config = dict(
    n_head=4,
    norm_eps=1e-05,
    positions='rope',
    parallel_block=True,
    doc_mask=True,
    steps=2961,
)
Each number is 128 + 24 x the weight over its row's rms, rounded and kept within 0 to 255. Layers, rows and columns count from 0. The size above them is the row's rms in percent of the matrix's.

# layer 5 attention query, 256x256, rms 0.118, rows 0-12, columns 128-255
size [ 96  74  66 103  87  79  80  82  77  86  99  97  98]
[[ 63 102 135 102 116 101 106 129 182  97 109 115 124  98 151 105 129 106 123 139 114 189 105 128 129 131 135 138 139 131 133 123 122 121 164 125 119 137 115 110 124 143 136  88 116 145 114 131  79 123  66 118 120 103 162 147  99 138 142  82 128 110 141 100 121 161 135  95 157  87 120 138 134 150 137  98  96 108 114 142 150  92 121 109 105 150 109 115 151 107 157 100 109 151 136 117  87 155 118 102 145 106 118 128  99 113  95 132 124 121 116 126 143 140 148 127 140 103 162 128 107  96  99 142  81 112 153  97]
 [171 140 131 167 120 135 160 142  86 125 136 153 115 183 133 138 121 119 117 133 130 104 129 115 122 126 141 149  95 135 139 120  99 161 122 138 126 126 154 120 143 115 119 131 136 129 139 107 162 130 171 140 111 151  79 125 146 145 112 153 164 134  76 141 126  82 154 160 147 158 139  97 156 100 125 131 173 112 188 135 105 156 149 164 129 149 174 137  87 137  99 130 163 122 134 135 156 123 125 132 126 148 139 129 146 106 130 137 134 108 182 149 144 144 127 160 138 176 147 141 131 146 171 103 169 172 131 174]
 [164 148 111 139  95 122 144 146  88  95  97 162 113 112 130 147 146 123 123 136 144 112 141  99 118 122 127 133 112 107 144 119  89 156 130 140 117 139 202 109 127 123 114 134 135 106 144 109 145 150 173 149 114 102  92 134 142 159 128 175 152 160 114 152 188 126 139 134 135 156 137  81 119 127  99 132 119 155 157 156 134 171 129 143 150 161 119 133 104 148 122 142 161 145 132 128 100 127 122  67 146 167 195 141 147 122 168 146 107 114 142 148 144 134 123 138 102 142  96 114 145 151 153 194 119 111 164 144]
 [137 130 156 103 127 113 103 112 122 118 136 132 120 149 158  69  72 107 132 160  92 119  92 162  98 153 113 147  76 141 133 120 150 118  86 117 130 122 130 142 117 142 129 108 123 112 134  52 127 101  96 106 109 170 112 123 127 156 135 122 113 124 159 105 109 134 135 149 166 133 127 163 167 100 140 115 127 109 142 123 114 137 137 137 106 112 125 119 104  95 143 112  94  86 124 129 128 149 124 108  95 106 107 128  98  95 154 152 150 103 145 109 126 152 134 170 126 140 157 163 124  98 142 106 145 146 119 142]
 [115 115 129 102 124  99 112  78 122 167 138  75 114 114 142  89 110 169 143 115  99  99 102 132 119 123 137 112 115 158 124 174  93 104 126 109 121  96  89 142 148 128 138 127 113 142 138 147 114  69 103 107 113 135 154 132  96 165 127 108  97 126 123 118 128  71 159 107  88 102 117 137 118 121 132 170 155 123 118 107 123 111 163  90 113 117 123 151 155 120 138 161 117 102 111 104 122 149  76 186 129 144  96  96  93 127  73 105 122 149  79 135 140 115 147  99 109  91 170 131  90 130 132 136 141 127  79 149]
 [ 95 103 161 101 128 138 106 148 144 137 117 127 137 145 156 107 106 105 108 114 137 116 140 107 130 176 118 126 170 129 155 117 138 111 137 129 122 154 136 156 126 134  88 131 108 124  99 112 102 154 114 124 166 147 159 129 122 134 159  62  97  82 139 109  94 125 146 117 121 131 113 149  88 164 163 103  96 171  82 113 108 131 109  99 118 107 143 124 123  64 113 168 113 145 144 123 164 113 159 145 147 107 100 127 116 121 119 163 122 120 127  76 165 108 135 134 171 115 146 123 123 126 132 101 108 134 131 102]
 [ 93  90 133 112  90 109 125 130 157 123  92  82 130 142 108 137 102 132  94  91 112 113  79 137 173 150 100 122 146 130 105 130 139 121 157 120 103 125  95 153 125 148 125 125 119 139 135  91  87 105 144 126 181 128 145 162 130 107 110 162 125  94 113  99 116 179  83 149 120  75 149 154  93 144 116 138  88 166 123 118 147 128 132 115 128 114  92 118 164 104 154 143 107 118 154  87  94 117 121 152 116 141 107 134 166 145 141  95  86 123 131 128 136 109 144 123 109  97 146 150 117  95  76 133  91 120 108  90]
 [129 114 113 143 164 154 104 110 129  96 132 123 150 103 125 126 186 130 195  98 133 123 134 140 140 106 170 130 153  90 112 125 133 117 146 157 132 109 112 115 138 141 127 110 134 141 157  92 129 139  90 128 142  92 133 119 164 131 142 139 111 152 112 104 140 113 131 146 150 152 161  79 161 132 153 142 106 125 145 121 193 144 167 147 101 132 165 104 138 148 125 176 116 100 126 155 123 175 132 154 114 110 122 156 133 100 106 107 120 143 158 139 136 128 116 121 110 137 116 115 156 116 143 141 163 152 131 134]
 [ 83 150  90 130  64 135 110 101 109 138 104 119 152 126 135 101  79 164  72 128 140 140 150 116  99 189 110 132 146 128 119 135 117 154  88  92 129 119 124 156 102 105 122 121 129 139 141 154  79 111 131 107 117 100 136 143 109 155 160 113  78 138 117  95 144 101 129 137 121  99 150 147 105 181 132  97 164 109 112 138 144 136 148 120 146 108 117 126 140 133 162 121 141 107 106 138 170  93 131 162  87 100 100 111 118 138  95 103  76 127 152  95 127 131 175 150 100 130 178 118 138 144 127 167 118  72 117 156]
 [ 99 123 105 121 132 127  91 134 184 160 129  75 125 113 146 105 129  98 122 114 135 133 124 135 156  98  90 114 138 114 128 125 137 116 100 105  76 105 127 117 161 142 148 141 109 116 150  79  82 125 118 122 169 116 158 136 123 149 128 109  99 113 115  70  95 135  87 150 153 109 141 138 105 134 150 118  69 142 103 102 150  99 109  89  98 104 145  87 135 124 124 127 102 109 127 118 109 135 160 116 116 118  70 116  88  93 112 103 108  74 107 102 148  79 115 105 133 102 121 121 110  92 126 112 116 100 103  94]
 [122  76 115  80 132 140 140 127 140 139 117 101 100 160 115 137 175 114  66 143 121 110 125 112 105 108 125  93 121 139  89 129 110 156 165 102 158 174 121  79 172 116 140 129  88 120 155 158 135 135  91 141 133 109 160 124 130 149  95 186 125 123  96 161 138  93 126 109 147 110 112 125 107 111 122 175 115 111 138 124 114 164 140 109  97 100 156 160 155 150 125 140  93 120 165 134 122 171 110 134 134 153 155 110 115 132 167 162 136 142 125 125 151 126 122 108 133 137 141 111 120 122 125  99 125 143 112  99]
 [120  94 152 108  91 107 149 103 128 140 144  71 123  83 110 114 164 125 129 142 105 123 110 147 130 103 122 147 120 151 143 119 151 142 154 177 100 115  92 130 151 139  96 141 101 107  86 152 163 128 104 109 144 139 128 143 130 163  90 130 109 138 137 142  66 168 144 131 109 108 112 154  89 104 128 148 126 127 140 135 163 173 126 123 138 127  87 153 133  64 124 137  97 137 163 160 116 150 121 123 138 142 127 130 161  84 142 132 161 182  79 123 126 115  79 133 186 112 118 139 171  86 131 114 122 203 116 120]
 [140 119 117 141 130 159  95 111 165 146  82 124 165  88 120 121 136 154 136  99 138 147 103 124 155 122 113 168 163 107  87 129 159 104 121 143 131 101 100 106 122 169 129 163 132 135 142 148 141 149  66 166 133  70 114 120 116 110 131 121 114 134 129 105  70 161 135 126 114 105 122 137 171 117  94 133 157 126 140 157 127 164 174  70 119 122 119 175 158 152 100 168 115  88 116  89 120 162 119 170  98 128 129 102 130 159 128 116 132  95 100 115  81 126 111 106  63 132 163 156 121 107 132 137  83 118 124 101]]
# layer 5 attention key, 256x256, rms 0.117, rows 0-11, columns 128-255
size [123  82 112  84  98  90  81 105 101  80 106  97]
[[120 129 118 108 120  93 122 122 152 182 138 125  92 117  95 126 144 147 126 141 144 105 101 139 104  90  76 110 121  85 123 133 138 117  79 105 168 115  85 154 137 130 129 117 108 153 110 116 132 133 100 100 118 143 165 110 120 119 138  81 111 112 150  73 127 132 143  95  94 106 148 155 106 150 123 100 129 165 116 118 107  71 100 112 117 122 113 117 155 124 132 115  93  51 104 125 128 124 153 129 125 104 113 161 112 167 137 158 112 100 114  88  78 128 129 109 111  78 132 138 129 141 109 102 114 167  84 118]
 [ 85 119 116  98  88 106 130 127 156 176 120 121 121 103 118 142 135 194 147 124  83 132 137 109  91 108  81 127 130 115 114 109 112 119  84 122 119  86  98 128 121 147 131 151 111 132 125 126 107 116 135 126 103 116 152 121 100 135 114  82 108 117 171  73  87 170 107 105 127 119 157 167 103 157 134 134 127 132 117 131 114 131  77  95 152 138 106 132 118 103 166 105  92 102 117 101 110 143 154 116 127 113 113 109  87 133 142 114 144 129  66 125 107 107 122  76 126 124 146 121 138 125 146  93  86 142 124 108]
 [120 125 135 136 152 161 159 146 113 173 160 126 117 190 157 149 141 148 130 135 150 146 145 115 102 137 139 119 132 157 119 136 114 139 152 116 107 159 155 128 133 127 141 160 125 184 114 138 146 140 170 162 134 134 161 119 142 161 117 145 184 157 133 118 135 155 129 137 113 154 126  94 121 122 147 164 104 141 113 118 130 120 146 140 152  80 141 162 141 113 148 114 142 102 155 142 125 176 132 156 152 177 127  52 114 135 166 112 135 176 104 149 147  97 127 110 134 139  91  77 145 152 143 115 110 124 151 106]
 [109 172 123 114 152 149 122 126 144 170 151  92 147 152 125 103 133 139 132 133 109 132 145 109 161 130 110 132 139 111 115 140 143 127 117 154  90 134  89 198 113 132 104 151  93 179 101 120 127 122 123 135 166  90 171 122 134 132 106 118 102 137 152 110 152 121 170 132  82 134 133 112 152 146 122 114 100 143 138 117 129 107 131 109 139 142  97 131 113 167 150 131  89 129 123 105 107 122 168 125 157 114 155 166 154 134  99 145  95 168  60 100 111 118 151 107  94 129  93 116 121 134 151 104  91 139 139 131]
 [ 96 113 106  96 101 113 125 155 166 146 123 151 154 106 130  86 119 170 142 143 124 100 131 122 107  62 161 108 134 120 143 138 150 126 118 153 158 114 118 150 107 132 121 103 121 160 100 121 108 145  73 120 127 131 128 106 141 166 119 105  98 135 148 167  96 148 128 104 116 106 160 179 116 145 170 130 149  90 132 148 153 114 109  95 100 165 160 122  87 127  96 112 159 110 142  99 151 122  98 137 111 108  94 152 144 123 117 162 115 110 103 104 104 113 112 129 167 125 103 105 159 121 157 130 134 165 102 115]
 [ 83 173 123 131 160 138 125 139 108 125 151  89 113  99 132 122 154 113 171 124 122 122 112 147 161 105 132  97 128 105  47 119  76 101  84 157 133  79  78 155 140 139 164 120 140 154 108 117 120 119 159 119 138 117 120 136 118 120 123 137 133 119 125  86 175 119 121 160  81  86 109 123 138 121 114 160 145 112 135 140 124 122 153 136 130 109 118 116 130 141 117 141 117 161 155 101  73 103  94 109  86 128 122 119  74 113  97 156  96 107 130 137 102 103  92 144 125 111 102 111 123 122  88 115 121 120 130 159]
 [123  95 144 131 132 168 109 107  97 127  93 144 134 106 114 115 130 125 104 121 131 119 133 132 128 154 158 123 142 141 167 128 134 160 155 175 117 113 135 120 151 154 140  93 116 121  66 155 154 123 128 144 131 125 135 165  90 125 150 132 104 108 181 118 177 169 123 150 113 129 158 130 110 141 110 138  92 157 126 109 147 161 127 177 142 158 140 146 102  88 127 101 165 116  96 167  83 148 110 153 130  91 125 156 162 144 117 155 132 172  60 139 142 147 123 130 161  90 149  83 169  99  90 137 145 127 141 155]
 [165 129 129 128 179 161 137 157 146 111 112 150 161 144 144 119 106 104 108 107 134 133 125 145 124 156 140 134 144 121 109 127 111 135 122 105 148 170 141 120 116 121 133 153 144 136 100 122 173 148 133 114 139 140 111 151 120 156 108 142 155 133 134 133 125 116 136 149 166 126 124 117 143 126 105 155 114 152 103 137 121 146 121 109 147 103 131 119  82 133  93 133 108  98  99 126 125 119 107 135 106 176 152 132 143 138 140 133 144 141 149 173 195 115 136 119 106 137 142 122 155 125 138 134 150  93 163  87]
 [112 100 168 150 106 112 141 118 137 134 148 133 125 133  90 144 155 139 162 124 180 122 112 112 142  94 136  97 145  97 125 108 126 114 120 120 163 128 114 147 147 119 117 139 142 141 158 141  71  99  77  96 134 177 138 145 133 145 157 113 129 147 101 141 103 162 133 149 149  96 142 144 144 126 148 121 146 126 165 154 132 125 146 100  86 128 104  69 123 161 145 137 162 112 148 128 110 108 101 122 183  90 136 160 122 122 157 121 124 103  56 113  93 137 141 100 170  97 127 149 174 127 120 131 162 167 118 145]
 [108 109 109 150 137  92  94 110 125 136 103 126 152  76 145 115 106 134 153 134 104 110 148 120 145 120 138 143 111 142 146 119 122 120 169  89 135 110 118  81 183  82 134 126 141  75 120 123 154 114 111 181 126 128 137 153 142 125  90 143  94 111  97 126 136 161 102 129 135 155 117 137 152 142 120 169 119 166 115 161 156 121 121 130 110 136 129 140 119 128 127 154 117 151 124 112 125  78 144 161 112 122 138  73 159 138 118  86 158 138 139 166  99 101 112 120 130 129 107  85 123 161  92 158 144 135 101  96]
 [ 94 117 107 136 128 123 116 137 154 127 139 174 132  70  93 106 101 146 174 169  89 138  95 124 137 118 102 125 126 121 154 141 100  95  93 158 114 110  98 163 156 153 109  99 164 141 144 138 138 115  94 147 122 135 163  97 133 122 127 107 140 133 119  92 153 171 153 143 117  86 122 161  93 138 141 128 104 148 145  98 135 119 101 153 130 185 155 106 107 106 160  74 119  86  97  80 150 126 164 127 126  76 101 203 142 109 114 113  77  83 118 114 132 171 137 156 155 102 100 144 104 134 152 140 102 123  55 129]
 [123 138 137 138  93 126 132 104 123  97 163 179 107 163 148 108 146 112 132 100 148 195 102  95 125 123 124 123  90  97 111 123 126 106 100 170 113 135 193 145  96 127 102 170 119 130 166 127 103 161 109 119 102 121 166  95 128 124 119 139 117 156 122 135 155  87 128 110 133 138 108  90 132 137 144 120  95 109 123 102 125 128 169 111 126 116 151 107 114  97 115 106 114 156 144 128 142 123 152 114 148 131 123  99 103 100 140  98 106 112 151 158 174 151 145  83 147 115 144 127 116 147 167 125 143  81 101  97]]